config.yaml
num_hidden_layers: 15
hidden_size: 640
num_attention_heads: 10
num_key_value_heads: 10
head_dim: 64
intermediate_size: 2560
vocab_size: 32000
hidden_act: "gelu"
norm: "layernorm"
norm_place: "pre"
norm_eps: 1e-06
positions: "rope"
rope_theta: 10000.0
rope_fraction: 0.25
qk_norm: false
attn_scale: 0.125
bias: "all"
tie_word_embeddings: false
parallel_block: true
init: "uniform"
init_std_qkv: 0.0177
init_std_o: 0.0177
init_std_up: 0.0177
init_std_down: 0.0
optimizer: "soap_variant"
learning_rate: 0.00326
lr_mult_qkv: 0.5
beta1: 0.95
beta2: 0.95
lr_head: 0.0141
max_grad_norm: 1.0
warmup_steps: 200
schedule: "cos"
final_lr_fraction: 0.0
batch_tokens: 262144
max_seq_len: 512
doc_mask: true
train_tokens: 753700000
max_steps: 2876
dataset: "wikipedia_en"
Each number is 500 + 50 x the weight over its row's rms, rounded and kept within 0 to 999. Layers, rows and columns count from 0. Numbers have three digits each. The size before them is the row's rms in percent of the matrix's.

# layer 2 attention key, 640x640, rms 0.0393, rows 510-532, columns 320-399
103:489543482600434578496481433591516470513491516517473434527482467560502584471431510514396452477426456525589474409526524489558537527382598517450435447510490521496465420472449435519433652550506411481549508528565469450523541512519500517509498460
093:520513409497524577508513516519452491518500440490510536507476587524568526524514484549394428472455467559621535551527514502391586563537477404557536590503477451550590511489470436539468507493528599581452496425526507447454388498481461513518553479
090:431441429519531530484505410447492553460405539521573580522521542458522465568538525571615541563488495523482497492457535496424458564546491390484621556497497426478439448576548430497492586586440542511437455561461543458403473547500478529531443501
087:470530574506517499474545493554529533579486469524506475537518467573633571461473474587453554519452544507511475469413503517516450459456565457493473556475487532446510447446525525528578478529504499392446471478441447490547481539476468496506454476
097:470512473379516443523500529624602486481508466560547589515496505444552497437521557435463419389507469502579501457487501532467448576553368513500563526488463432556466432559522455444508439554539484527499521474496503505391558465520547522443461413
100:573512521520436528439522538496535547579624516557555531450448432508484489548436395582499460500465473481501555474503447508552550526454458552557490476613532498508575511463439440452496497482427524537494490570498542418538484534452468465575492554
113:524525496495543532594540447510596510517570471426536454526520442492511502483505477475467510580430621510489445546508444507556501514587464443501507491588485419452492469487523520481462462524460535472509429402571504473390511545519580569391517510
110:520504567460534477479535496508443510499528521514537599466429427642572486553511387540464600474538393520491478476504462486531400530526444509584470518587498489617520488405515480490589522441541575470591466530555452491468512521599493417475415496
113:464432492492533563510550549562511499510464488526543500501532453439460421461431539526533434397462562454608414556374482522603504537442483545460485509450467556437589549516546478444521544562502455503454469507532585502502572498459524491512490479
109:518528546529526506485541527558466520459502454605510469484452445434477426400495427514528467441479444422492525481493560540457494506519502452491371520498436461538456533485438508476503530529443513494561507583436421542442445429451503459561431568
079:497536539464612422598454497477528549506505533468548511555588441567416500532545515520476539498465481558489522496504533582458443475478547516481468591486473486519518424493466569524545551447478459524483547447468458500516450610465500482524517509
086:501486569443428492531491492529531525439527437475526556482533481401442438502512428385427446522450515519546466471454477470523507535526418490418475499516482520540585506453534481561595434491509445472565557530498513538387505511507569454468474448
094:520411476552495460576446565531424532467486499526513580465544524557471465527499505513457595513493424497476555499466480582484518483508508546598542476522542477487492480496438499509463437568471476549535504536522513502533420524493485428624461472
101:455483443465438564544517440479555534536524482488425414461551501530453563532579483468551430548459561482595472604487388436584556491501424456533437446501451497463492536575511471535490467519529492407496420406498542491424514523549526495471445481
092:505545562479532602447577504442501530560473467501510461413549534467453504458497486482517504524542519502495435441511480490440499618414412457402431509492516516536510471495526555493508522580490451498336581574414546483529558482416450414463485484
102:610583516498519433522442576490482474495474448452632474533484515510504557489472554510390455556431589541488510509565427531627542486450520527473511533517465456450473511468389511574485486431533534511468487531552523493443397536476463450456582515
104:470419452485571564532521502454477580540498483551434461513481480554519516461512466560474588542461467555560585432461386440467564583455516548449525497379516380476496438440483442538491517523524427446476500449575511569444519519447459548513531451
111:561473453441548581479507431477456407500503508453431490406511569480436492525564543388415527512593473511502498530494482412590487482526481526494496494516470547606468438524565573574490515474448528455486553485570561423519521487555578553462445579
103:525541423484568487497401423522543440457442461498448424480531431454432496467503459496444523423522578479479438493432522455398562596474537454500576523533476615503506517442577444520490550520539457558517515427478451407549459399410481419508467561
115:513521538478460569413493546521530575512480453481514541422466529500414461429505481522471512575486530545519612528614492547535454585500510508486500445494642504531601505518483564549372532509473562603502436417486502569494601541559477539447547475
112:498482571482470528532530498460573516466535495484550509465455535621448562510567508502454564545485498390501562517446500527500446497535469545501478542416541484475508544597486438463467549487492452492479436417435491452486612500510489461587566507
107:561555550506510557525522484508460514553511378555511558465468463543502506519538421503497509541437570420441504520565461579476487403489454459574526488533557521374472435519532503505501488535482464514576457543579431549531482477447510504513497563
114:473457402572467489528432551463495503531481498388536551459506479503568484467563474508525422569439466461551576422512631509550521604550487523490538543488487564552559476538488555454491539468461527454540449527583518485585549460514503451469454534
# layer 2 attention query, 640x640, rms 0.0381, rows 511-532, columns 320-399
091:494599455493461475528463571489482513445511455562488528472542523460501505478415494490482546551504516469480466531526492544513459484578540507532474440560425441489476457563473526460511522462431418590452481510502674482516505632426455580453407568
089:563518479535542513481533482497613457495503539562472478523416443521532565496453467468504550509497435498407585525561480583524483522502464582529487559550526557499433485440438490445514567501408504540569557436565410545414516566465437410522601480
075:524584520549385427497543479524576496442533554424547474530494490556469484562531476493522547523452468496522524431479484479470504449558510513502549521479521419482501446521482456424449411566539457506572516518488475505487475575665392468526473461
096:542573569512414468505483545501470615564570533441497552536495502499515475513570468541542538486379533526586400527526575424556478495427467412531564496422496470512545561473493524415449469556493386546521537560469525416429462625509430500505456499
104:408438568462602478502523451488493523500487548671458479474463526565527533504367526489562399480612481483473510515542561576538476523515532578499449491568540503510506527497494498511518529481505447425486493539407462510504487398500487506506516465
097:484533436543474487459530610423586554550441472515493497530520526427488485376509534499534621521508474423490498456523446550562513531549505507529402501438495493516434474512472470533447503460526519509580486476498478491557465444467542422468502477
097:469517488493471432480432542624481570498541523573579548552463456475540461542544439553575520524449423446570503483489546447489537468426532438501568454490456475432516483457488533489395473508457457567459450495587523495559588498539461450600619521
107:517439440505460558499623498606525599589510492499397492593567525397479478484498466508435564577512514485464469482493558611480510493476595467405388425509549481544477516497493515515454550470474518451436515417524514519568498486529460524458546517
097:441485437462522441477520568426514486567413526576517485526528449508525522606435488549472576481539600549505516525529464499432415490436518497533478495479529600527587442496550439463468502452501469531492497443513493485464464594513525467510438542
085:549573531481382539520541485462392410542569474480502457480439497450493437516629553569486432519484485433517555439484463385436549521447447457466537460480568445518476472514621493446413525481532464502512430540459477492537525541509473549536528547
097:493531468525462487488461595555482533533510513451457424517492542493590510529559506579501512466460549484572514499497568473502545480485454401505554558416456458521530481489532509363462509504533443558488475490437536433470511539452411532485468481
085:455413442621513462455505489527450474436507587652422586433492503543503611510461525454601488473557506433522598542527531482486599523457505574438404412556508502562442558525439523505577490465567586574435428520512496488542568467511484506448478431
093:442514486525535550440544345446507539516374449452475508502509434493537436412507488470440588484470545598534445494553500488458504603495479477542516624456532481510575435467465561482638558516439494444444552477570500561607519540505532492519581546
117:573536415581478480399539540495558479536468448421453494436529435485527463483585484500474526444457481564480505515518505424563515550608523492571502515404471476490523435519513530514463533472514456609533557456526546447486486574462568512495481606
100:457557598480466492515512578446517559485476500523391500497564528487467556508527578495506517582560465525590479403457461444504485502429582448465564485427503525468569619529523498570493503547461505474477488494470481535573455412458483547538513487
095:433521531490463451437497518531417450478454517563629588474467512585450542484438584496488504511537529491409459619514468477426486565479523520450545522526567536444541564481470558520479501458541515528459543434442512420524471466509474445506525381
103:511571491522498445446555432449586478533494501411489449446478406513535514593538508452585513559456488483501513493479535496423566645565500574448442486601549489556527470455451520446524539498492524472537518480407378590511511556494520478582525522
096:419543487543351591490495551462491531590563627427395468465561455422508460472427544546514570457393509498471525518524496485604475448507569437601466500497470507559461499513484510485467495536521473475451498550487506528507605551572584550430431427
100:502487556460414502448487483545435540453489555564525566536505486387516552509532441470579546482465445456589451430543580436504529535479481522458509556533512517507473643540546533476593523496452403461452535614422462433498448431433556473554517483
104:496496474464534539511504527521554459455470503546535538562446514445462481420438456513519386549463505528562504545515461421546517437466540489567485519558533498564499488456454507602563509493459485434459498428508490483480514488561488500365549511
102:447458433487508500499503515425394506439443469419506469504503456412571495552492481548490478438569504504477534495528517497559543474543490521490393472440511411491429552478469492508466522476520519547523412478344481538506442451514549454570561496
102:520527444501517490551469510484601506490509510429513602604483501480562523492448508474565389529594495451531492455499462474549487545491558541545509489516472390541586499482645510481502483490388496486551440462511470463500540537452550560544516510
# layer 2 attention value, 640x640, rms 0.0315, rows 448-511, columns 320-399
142:500510512576511481529649540409469589527427566495491451513481440551471509449576529500357487475581502549586490495504465457488549575508434520579519461389501478471546508454531544500440561512513539535392513482394475472447535473474594493460499518
142:514420435482392602460489621470493484471493466464467527501474511582489472489545544435509510544486382519520478400488484536461471517470592493516515528520458554508478470509523466534598499564466533545453435524537362493571591496521497548573499424
137:497511434553460545442548601460511485483441472510572533484419501504626551589508512527514453525445474441434467526445530517495551458432495555523555507419510510467515425554528454506488441625491556540515462528452513530570545501599537467532472496
129:534525495508495556589507470554576468503544496481555381590470432588533425482538576536427468483509551540519490470576467467432484466478463596552518498500453498476609521556524484539454484486483591417510553515461571495490522517560496503501498528
141:569462542449382529493471526527488416455490556559489470529450509515638478439528448498523441510533510524530511512454575491563553537500507482485488481553474547520549422576523448530473478538470498588482582573509428594566420426487451597492449574
126:437377536463457488487486441469386414526467503519540531437483475433517523480493508537403576427492465571541610543455440427469473502518439437509552503431549390542631498535510591459481504610451485504525432575470504547596514542622491557494504507
134:487583521641517519503484484602458532465528553605613446476492473504533525592391545581395539583497480525482612503569485459518449375559488577468476571589493545441429504578581468482486506457458490532536509516536486519486450469473458508446487443
137:526476566457595439434473481596483460451436450447469441487513533492443457528489582501559477485500427554468514497552565479478512576493456540474518564510552540496496497459475562520409490504503469530527578484428500609466522538453543477444652641
146:578500617522554526540494478480497548437558559535523494467451462470481507532432456562442526566484435536476486423509417467551422543413433455489521514527542493554485469486461478500428410436438466475528450527483452423443433408612440457451539533
135:387437499576500491486396487568520490440454570515496540437569581436531425520490454554582492592565474563470477473536466494497469536521537423455569484570474567462340530595501475499559546430453469475523460434538491510466473511464519421520600439
141:437539445461501482546492522579526488468470523444479453471431506554462607517524471533511481501442401425393598458542517525541512499442564374471585560554556444524517494486623615498504464483411391613561472432532536539489429508506510472476531450
141:431454409554545500433475491520455499516535425441536508567524469438582450488505436504464534590500590500475469543465424473559472469466512493512501510516453432504458559582534457404494513554437567480464623533586495495495389452474553452578483501
137:539475439388494542452555439463586442505593484617485441538591579513521438472483521580535589435468490500453457518491602501481455526484436581560462469506475573497447489479431421434466599500437503613505489514476560504490569482409512635498531505
130:465578413465488477500475590465512471497515448547632505503558460523462510470516494490539507586478593496584609432409548515566530561458513567484376495522478497535526480554463528499430525512403414573516447575475485562460482560448629523463506549
137:477548539456491537402468478519573506470529498613521492404472447461470494416507487487488524523521456567507554540530416461552511600491608562509569552505569499457390510504536543503472513551501433519475483465486466457564536514474416496538542452
132:488482501509517511482522444464473532537492486530466532549528501511515526550450481527518499484631346558567541462524608497456588471543457544491492415442496466507521541436522440578471612593496444540480557548463472413523513610484510452505549476
137:468511419507531497456588596499528447507534572533578528477456574552424429507484504460501502535500518567634509501405529478502503473552533461499510444556673536490497515437463545459497443498514507411537510579469403579521576394508519447559540379
150:503488527527583468546515492470421503456407541451562419467599524526528612507521557550465541557519529553543443530559471485521481566510494477522500487462465614390426542510503573552544549443489563464538554459621517583609478507430505520465522470
142:470638490456390450490470516455603518575496503489522483541455458552489533454450465569463549520424517468486442394480575560521511505540509571387483476416486464473519535554574538609475465531553429504533508519407478464402428540557491486513472591
131:571519523376457431461479476532469448483508469498489525455474511540469553472567554508522522476484569513496412551406474522506532614510502481524486507595497524564478463505411458419502448544546507531501509570482558417526580502462595478488453511
125:445537604455474532474472558478544473502429450488455532477424524508449528553564590548479532465601559478624535487527486547414509433405515538492482504486494424547563518569393519497520549535393413412477483537491401408458527440479481524472559521
137:581511457537508518517471454455582492545577520584530562558561473480538493566492497553508492563462480512476428494488614530521541532451366570447490531527468535377475426517495465459475445479498477441598513542454475495529555500468464559495504504
131:477476452493459530535529511450589492459438511566482507454409505537440551504477664535374439467613540388475479491437478409545560467388569495461496503453483498449397471517522531487518391533464454446537582509663505504614456497582472497514502475
135:592542467469465502432427437529495566573477433482556496458510472462447587535448472510563447560554547481472559505565475492482319464506483474531521499492536401448487569457532455421544453420434437542629511528443595525471439498550485438495513476
138:517476470578497525496497508516492438539580450505585475528470307449605460521482499610518452552543465678504499580551423424451514487480469449485469560603628455546469466457388454455422567497478510446531499565551548609485464557471529514485509529
135:534602416531436443490388430510480457418478479542564492533586514391409436457523476453421576526422560493496432448591538430483523469523617564496427553490477551444506491483481503580552467488471473478432477453466608413441519552412465627516549527
133:482582545477488471442481497560509595531561529487491454598526540482503499498452450602382546485536486413434484513429455413518425538532510437487512551510538462520541500520518426356513454509473580490516461468502449587464499458545463535515536445
141:521592513480492589490507550477530496406522441487442532479429518479536397370479420517499497458562472462423474467457422549430513545480529536467381490510543471533619392473496574567489505455494458493459482507570478540563491404592522436522474487
133:544492588581560508545495529391501460444502510530461496569473565575537415459447499435478475542521585542568392436436543376473410498554537559508457596558445509545491502523529565521543433546431472603490591504569391454532472446478402451491572558
138:476463471491508443578455453512475507551452383497543569472501457478512518427533573528539484505506389546482480447530469447485543478574448557457501511504580432437472526613387566581416546495563530522552389420432494506456500454516514532421468581
133:546531404442466558503627315439464499534397429514485493593580562424561471519496441510500449508527486515518522519471454450547526588542492437531463535349530538582530479567467481447510462463433514450435535428477507529488538569407429482593427598
132:540446395596468527521436550432488478398524552452595514491429458480515505517462505518469570540482546617508465534496470473486356468443474607491513520543593578588449503510484511523461521502616545524484532507467457483471577582506507510495592546
142:400524554431509509458422535624547508520549535574460452565479503461480513561469517539542566567459528571507487528478454576514515469456425512547588468480570554450414458442511485536466489538527460435454436515562551491510473508470391573481529444
150:487437455459421504465515519514564548451485491493652448508476610523481465434473558508431539532528538528474466460522482595522493463445556407485467469459557388571558524444556600590578494519498507501486540510544562430533538546486479481477585562
146:465460462476505494454406500506550495398505487532436523407491499477532500582487521518494527555552479608562616547551458502506543554493474556566435517506417584463619435432472465417476493530428488440500459517553431506454549523485589618454541460
136:405479467476510515483451436395605451462569571530561541477548440507496442588531372488488469541478504570577464546488540488567453476502464522512563525513392604490431428495500508430518454635432399560526515514469533462453417556457486487572379635
133:452500458502530569486503549468593492485521471512503523464511489448486413557509422421557504554583595578426472556451460510505433442454442513557524440530515507509515500572575560433673429415498443485488626564442548538548573445507523422573539516
139:583432442471542521440474503499416500402558508485586483439564559460490586442427404417511443557513353461418606570474440546464408529418584494412460524540512458495465507530563528478465475578583517382497455502461524579578436483450494556574508466
131:443493471467478525469546531508538501376415515528458513456545537488423478532480559525600595458469578529484489448465524523475484544443490530539435443480511463500480544535483491548484520472444460454561544519486425342603494533516514521420505424
128:507528454526551489527534483515513490569480484452496468400529559470502533461520454424475371479518507525487492537471560527452469459594497496524522497488548577571455559496485499532432489488448531518430552507476468533433461489359474584528566485
128:552351510522506495482526478392448543554487460518509524531493527503537446463468558554432484461582507555600508490495491621489384455483478460558490510474533503530406559508478533524374536506515539537486425496515495457402456590505496479468544554
130:485435518608541485522502453552562542521523530588531537561436381482509502557661508418452468497607549504413532488484487502471421522470492546499497472485472557541496525530435424477488472472519491465454520495533452560506521476438587478421537501
133:542481463611458570509569529480577468488487481499508445459472546544467603462459474562602461507458436511472439493561430453522584423478515362526515518388493536477492539474477488513504447515486407602524446447516499419572458549436574525473469513
127:496580472560501429418519465502442566494538506570413479492504446481547444477485447420478357445532441395559580428450487514505573519557527571419547420565531445418490443480516510538505549410488444398493498441437582545510451413560559494606544508
141:500550469465463499500456528575482448452456522454523514447440523484513520443518455427597527478509353453529520502579494479538492494508500432527570435567529575488585451494550447527491497486497523540549455407538487444523401614519490596556571468
145:557543573420547460407513557557512576471487507518454529450492515522572424451478564449508447468418423446445506532591490461489473437513571479416533466610555459493537478485581477514441586558558508503525510520580423526576477543486458452395456486
140:528400441469448483493423459496606475609450474530504521416416451478467496440589415549549503487568652607417488436435497411472524462531489405482353522478453547562448409538506521532514532432474526466414520452526517474500542509540520492447523530
133:469484537579594441526469480481517506479531473486434451447571508520482538577369521537502571549435406526525604534511544443454549482455490472523504488586431542464466545455510578536398512449481390470510487441446579522602465467473499422528481569
132:500491410534550438435445442563469529535520502507463590430470600525418579470566446434568508566550547494587492421466434546506460535480502650456508518493527472526595547481584452562611447544545565524479416563530474576518444500473477611459454530
130:446497595490436514491513518408476492485507520500493470588509488541510539523562489425447574457567614483501614528495550506422464483581408487465582442485566549492501491479441482463606475546400614532492519517473468505411597504555549524459462460
136:425443501457493506490480511544603547501556458515430542461404577505568585388529458554460580516519474528553483453602552449538422393590476482490584467556481561526511489477587517504520488480435406501457515476481530452510413489549489476635557562
135:477484494527469474424512456527453598530446485406438475380524495450466491506430534416597526593449496509489578544517500555591460486443543532447525547488551556477540481486465505492461570492473489520633489515558485447494557484476552563464459495
132:534538604447431462478584502412501400539438433520467475527538446569542533481427462441522398455548457522480471487521568525602482535541580501464449580431562567529511440574477514586488491455548430547442455508532480463526530521485458434449550565
128:544472531473535385477562507635499538474543493540486475407579487453517512439466579405516495467517555447573495521494421462531539566465514487491517404523539497495469411507478485473459660408428472558529501545528592433407506417590431458494501545
132:511413564524530435556502470442464416573466513403590461408589601507415509464548564507388491454501480514565477527473511473459506483472483488513509541542452456551478501428473549512455577506534601502482494499634523522497421495532356549480536473
137:567444417364481426593557452501446498531483516573531513524493535511559531408419587493470428491479384589507403541530500491540546437499398500419543517496498501481506463484487545579358528498456490470502566438480528482535487394444468563412426509
132:536536476505560537571471478554455565460493411482437412553554584482382392507518428464612461501481513565439589515554435489506507513577464440551673496403397505431498537565423592452535461573487403604535543459453596555371493479509493465542537471
136:539430494466460576570564458442464562473576445507506555599539591465468483488429464467491446588612539489535464447450495525512483571457483501440582533400557478428437562505509456494543513406432450526447484497399431538504438470550495518453453507
131:496556493516539518540420476517535529561479481480429533468445439439436429492497510509458468482529444547508572528456481566472484451512573487467460499470362517480516441528505575587516418523521456571405539513503493378548389501521489561457513475
136:473517496576422472579454543462462538527438488499602497524473453485517586525535458446503616498442586455429663547440515517478474546606548505417449494465464464558512622545491504405456555515597449433513447429491465447502559487506470430519580503
136:459491480520496587547437542536526496590469461552420529540487461523466582453509465567472539481512482488491531484430531470583569466489456472508531451443575465490468466412532468533488541528569482565547494464450431539570406498587484552417518497
137:516520502531407427536552378438472446449438560446458480567537533509568472467423528550475486561443502561445389498534550418451482492623518520571509467411416552467557488516583538527543511427507548474454475436471576548438524583461437549400451486
136:515465528569487517534491452509467537440575516514547588450517490491463588465480496510490437521537409487545486637429555478485466542526615492472443427468426429497508457504478593583533416466505491502533466468454500472455533388465541508488525488
134:543416490491429476569435559526489521507580476489567527519503534491547497461482455545357517578530481480537485561488501400482464468509540517554496440496536520565392490511400507513535469448492535428485546506548463455455533512505411431436466500
# layer 2 attention output (transposed), 640x640, rms 0.0594, rows 448-511, columns 320-399
122:520447428470452397466610520602433448476527466467546510548545468603518591491530469528500572487499433631483502457410420414483517480554449482394516606521508452486534539534438488500483486475449522576513545454563414542440432506530480484539404530
121:545562554589444443488445602508541511429490616559409465435511515542471444436540511509483455454568503526432511442380461530516507415436587510523395582475508446491524493437526447497569548499487517467393511417482463544507515491524510527550393542
121:522502424472437447496427519540448505515452477496505405516512462500487495558499513413532504456539503448512526502472501564483502495458528528517489446552529494470522500440490512570481576587486511486470515466546557527488451502480523508569541411
116:465474468468451461535488464468484569513467481553442480493532439526529570630515508476517447470481498532551493430521483521530495549526473517469560509472429410412429423485559431468508476448572514485469488513445483487543516535485570507414483479
121:508461558511448556483425485526538547448462491521552497448497477447480457510456539447594566469656481551462499383616483571501633492542483465483534520486522499532450409556538436475533536406521454409516512482503489572485536556428485507565508398
111:502552522607487537517450574451551564515546597500462481440566465528485516499559412489435498522543515490567467498551568510463477450553463440463425452501443547469497506480454527566521421498514543522438535585566471526454522455401525487501463496
118:501510424453480561441417451462501387553449489484513514453521545503511428494449481623454553625462552493520485531399451516512538531497548487541539476537545449586556473525487528511535457423513511504464467523467420539570534448625491439541464385
120:567506446516483488563482511457598485503489492541530530541527438475555503491508507406534415532393522531527442508565533445418505478442490501518490518464522514532524481506557500499430419537469544422368538443518444538596509508536473543464430563
125:522524520459517443527546438558371446538524428442539407523519433485448416479494402519416495597502539499408453560605441519486476482534580519519518523482464495473528508492531481481526563494521416552560514472505537526444499569487633416372473471
114:545482582458514511507647562439547538476448518531396516548549472550413507414502501560491512536436417466527529544570502580455453498504515609467430555552482429548433515576543524558509576493499472508429456607597460519543522623527504553491513471
119:419546506536486464591511453428521512550417538487583454510512494512464480562595390467471420612597458412479495493516542576567483519538437516521489424443501516524509451441498469547435496531461488509516537440551481448490578645452620526510487454
118:492542478548428575587539435459445514454457437478521526440455454475486484529541589547565468478561508532601492536483466469435535492587475519503548446497517498557518519534560480482513536534466473429474508525547520613478552472455454450498482428
120:450557520514479562494445483498458414436396499518521502483571581511478507404565482528483541535491458494435502534538491502566462521407472440595405495487584427512468445557517526462504462395518541602587579502616444554626509565522503505617514544
114:572523550556464357486566496520467470497474557536467456521447467481555435410619451405571511525459495570465490516604490500543461486489560522473531455502536500506478522553545538485423584497570491504553492484531595470522538481456423563506508550
118:454577500440490443492453468492567435454528540526441512499532557580541444537451512545468495400511444474532479444557535567514579565476424470559588439594466504557520517505490400461536425426507434540561482497406458538446591428561541503505452514
115:530464520527426501463501498550471467588476499567586371456446513496503545468488531531420493463558512503542417612417491409504515474495498479534555469426533589468534507557476538466471516539473491486440569408518451443379585481486507422412570532
121:470491540434574513573555494529468514493438563400508520571467534516505500510392472509487585529571494566544546514459505460515565465533513460546528457544499555487513565567563431440528507484542553545414503446478463588452460508542532572512499548
127:486508540577471422486525511533484543550557504575468524439538470566467497593484575487547512607512498515473542514444565456556464551444542542530420520533458541489462550492523597468412485520401533404450443556506482477429420421637510524435613449
122:424526471605573449498506495533542475543547494436491490522402535525443569519497578474471593534491482456426417536513497509446428406549486414450524584553462456452393527463493507399443491447418460478557502497551529551515558536608597437401512578
115:502512442604450483474480490486547510470516509564540610545447443512481425479516398456484493475590469482535537501519525540527521442444447462570502525465536514420524536591475525484493542455543475541568444498559467431400574458482555423409568442
110:484496490531482512496458425515446491589518491531553415523567548490493471452441458470513483487538562509549495499556440497427481590457589465530639381493560499574554561493464525508516566446461467481520452556541507497552565515384463469521539480
118:437536590501530468469471485558541449502542397473550408495435493567518487526495503436557524553525455557530418542557480509506517477518523568469452375427511497458580446532536481420463566516622544524533536598531499448513544479567406452467549566
117:569587474462564471510489437471528423488558433459554525447513551403546483593412486494508515541451521552524540540512640515481462481429535497548536566566511498415541448421408498540562495478435416505434529406514520514513459562529641537445450456
118:550513532494504506465403508531502429526463457504470477491540604497540447647446509488485456538493434420483513533506491586536502478472448488399493506551497526519556429503532480557416438507524507459428531477554525487482489576537617445417381430
119:500413511504522590418504428539523548559522490481501388541524457528450479534499468500592534523517585508482458500507442496497501505576573479450526604597441531484409428481473496469516447565530428407430577426460412539544437457601424556440483463
120:492485500485527502448499490504393502503564442549583537520522466376470544495503425549491512498463467459483491534495489536582497563423547554494502560462616522470367487510510587517536499549380407462459391412432487435490439482407499474473465556
121:554522535519480515509466455452474502564515565481490429596521468569449569558522453438555468542575440548431542564559548494527549458464395555441479469518435490475518426509475437617528536501497491385516456458505539552510519459471426536479584446
123:475522526568535550480487460498509568483519484513470515539484570553444569523503410423504657480484423467541451443477464489442595472590462473474460578465480459470499380543587468460489613458587482483449515445473542477514534600510590558466545569
112:482512437453395431554493471489437510572521501532595429544520312426496416554470495525479402532437575574513504534518469453483523473485461549505460555520503452541526506574469568445535514513527563507530451502576508560482492455508505562532462409
120:471449475597545466403529420562488527534541521506477412435466526517429525518545507559548561420417461556501429590498485445434430550581506415500455488459393464430538493514601423516405538493617450537461450563522530464495539470464489480507438514
120:497452473553518452519544531468494421530458487519502498496551540530512496534606523549459424507434447431502509526459591550495523567533459482493475482503444605522473534575534360528445468475477492503547461537491489573545476481452440472406524463
118:492451515489492506428485565555534545537484438515379474457409433464628485503546479520482532498411490523473495493435523546498504490485515514513517461456594450470571526451478421567495497534538519494573471488551474511540519449416576490456507430
122:547457454404590488422491462519570479423405442444497504467493618514476534524496447555421547560535482445515438541529448406502448524490460518542481493413465549483543492485579481431396495588472442488534476567516529622602518554535561492531434504
123:476488457477462407562559476436563537509519493485388422488515411592546446450418456519532475575539402453551513424458558512482543487544465509526507484521445420468489539532518413477500574554419604565489548420581482561576485562540564543486486512
121:509531481472489617438476519493549464553510500602584574564482572469514523558654474404415556411469576502430504456562567501590526459538402480445455490482501533433503479542491457527447444462515521481479460576503470541542423456511563483562456577
118:585535503517480510543519567485527567462523537497466466509551427508417479535502538443367538483578444442535514421476442595514553580519568473519427484530443455539518491429533533539475591545512555456477528449442508481528526449494476483523518424
110:511481442371459526491541466511433534567409478488477493487457625543563494546407482523541455516478453453473492473408484537438494457533592412516329503461451506460568463529459455527392531584459506497534482461506529490501544528470487446527607453
121:510653597641543562499444532423458507456458504481492585533473555515399512459527448517455537465491589558524447595480504463549585585530473502458495438556466524573496407503528543622458487523462436542438516565463491497497593509508497566494509488
115:429523477463422533500507578468517459537512551429546538504526524450591555480503487525442485556526489521490481512477473532522535481556596507415496519572537451561451397506429507525502538506415501600506584471537460427455516556527479519496540605
115:507462488458420520566553534524456520479438469574487483460454540493530505430497406477571570488488544603438545576525436510486457464577525573494478500438539458481546516503594497552473513609420485400555621528525536422524408483538429539515556580
113:550431485492503452513496453515488471472443430497495515475539526535562587458475462470515508594505551422507530437566433501444512593496536503461474491501481493473417548503505442525501458441461518492434443430523506489397452548468479582506453418
118:459427456524569602526551501499457574479500436388467450492527566506405563436546541529582465443475570451461570474532506470469487540412467492472539546524438497528420504554572520631458402489481436524392536438457532587501554524434476575554459577
116:478575507464554474568496521493496472569452619543532367432591540505484504460497523615550477484513545426531465490529482445422442524495507520521466475519487511518470458478488529531503419462378525638594495500573501519454450561518490459594500477
116:499483524545499521519468516424550531556433500537525580475441493528498481459482460482505481460525463476546448541466490433512502527516445501539423620568461572409540508513487483527481589465472519500469516513524566491600531473494509549421484548
122:543372368493463559608454489448438523570523633517564456562447452527498531451449411388429496471526497417542432489583482374494483524532463470535499485509481525530519475397387538488523490479439492496428444578559486536572481513548553519438559585
126:453478463492482464452519511476570512476519442481447456469552487489426541522537503502533508531512492523597482458500546479476441398518503420584473594574535480509519487423574553462448482458490467415472427484548523522477387483487439577468502479
118:551485534521558371417492512476492544474496517544457445507484550582480467493559490554496555525462477535506462601411475487513501535491505556506403488411493472549428464484522455563486488565333563449600531502384506511480585564545542584499494514
116:439493545503497422533483561534514456496470588443571546454531516536532484536530466474512482576462574465564463527524496562501530458526590469520494546435486461533451554518509505502502432546518366583425513522545467490530519427445606512535556472
114:524520509631489443561486386489468452446438510485562514610484464540512530405462504485488542489514551529468429459437471555583462456544578572497560538456481524520536514553507548413459502519544551503555424517524449535462458545508512369511380533
117:519420475620465517454455435527457457506544394523485484508516378575532593526476612377443577550508555390448493475447475485472575533509422434516495524522575474466509471518457570526600429511511478445461503483529544413622425538570471505514488519
119:508535381499524562552482503581555450579513403606516487516469456614603462476461523523449554578542518417549573527601393452506650539537498415585448509466525513474469504551453471497436499484558502498527545457524510429532468493425451565421450463
112:447468459474469538513366417478428502542589511554477561558529619481519479547555449469503602427457509547520512513478474501497526534512474468516599391522460482499574484471438536578450533562551518562463524521484495562445536450452478494502445523
115:436474433429416502567436524502619579553495459482520535521544547497488521461535498566477462446459499491430510492522496550437468498505461536516477426586444470496534441432515484480506537486409480461504473509613571446454524539411532455496445527
111:579507496450482532507486530508489526490537546501537523522472459462533527536502459575472484456550586519501419561558595537454449402462482416411427498472473406478576541518486557436493551496571446587558576444563497486470470527528451566451475460
114:471555447641515502470482481427537507513547428472543524479500444488541426498630461539533474510514476556435490511455434417517565485450466534520591453572576474534488617494626392519453487491535538492450432508501543461494540520513490480499436496
121:456483515436509529440505459528495499493557526468564551488563535545496511508455446539509482519549444490453497538475443416587531547443553423606542409464454445509476512631510455514581498456586441515470549568524395469492379576465545552534525573
119:499516445449574515452592410507448547555486510595526417518521497550557473537397441604377458521465400432493553532502521490441500493549440590477529511512471536442480491494528528561513454605532436539479585458423531443585587475427492376522431558
120:496551558493482477496507558557457465504514500479547528551475634427451470553379433517482548416465530557553582488473510492456484617489658485387562486577443504483573512563464510461478528587418540429464476537548513493449596518525499537547482507
117:498487524398509469481513472527476565489519526603503456517463597494529430509507545517528501564585490385525552519612477423578556481591460564457508551507527545542435576569510521532532517474536430483518483627525586485525462443560479554488556545
119:493558471504565502453434514500450441432483461584490510529525445558510502480484506509481499538447472426434574475435475440546511488546413511582552531531530517614544577445463427548489476539488485522502564518448552482591493487491510497523491529
121:463420514514481512443478522512585427540565542463516449431510494485522542466506584447391460512483477478516470533489570384496510450432498532495582501555429475511526473494473453488577477423452446502538454505512437524425477489456501537553553536
124:463487576447457522525558508549505518545622539562494507536473459488459549598501453439554539554566511494540438563536438513649440430421487448450471497549531481523522548571447427541497463466606615398515441490657517500498453540507611542476450548
119:518461519458541416506480544432499552447597479507418591475536465587593487516571535514545490506396542412482489417546446488526577523535632488493561526466394563568501581582535499468535399550463365564499425517550560482454533529506501544451527464
118:467507384558432404446494533503497480464474546574465491518420477626485521499551451538442520468459413563467476488470454403577525546549584435384570543495526310462489587481558488516535542471622404519527564497450517458485478452451494558517492500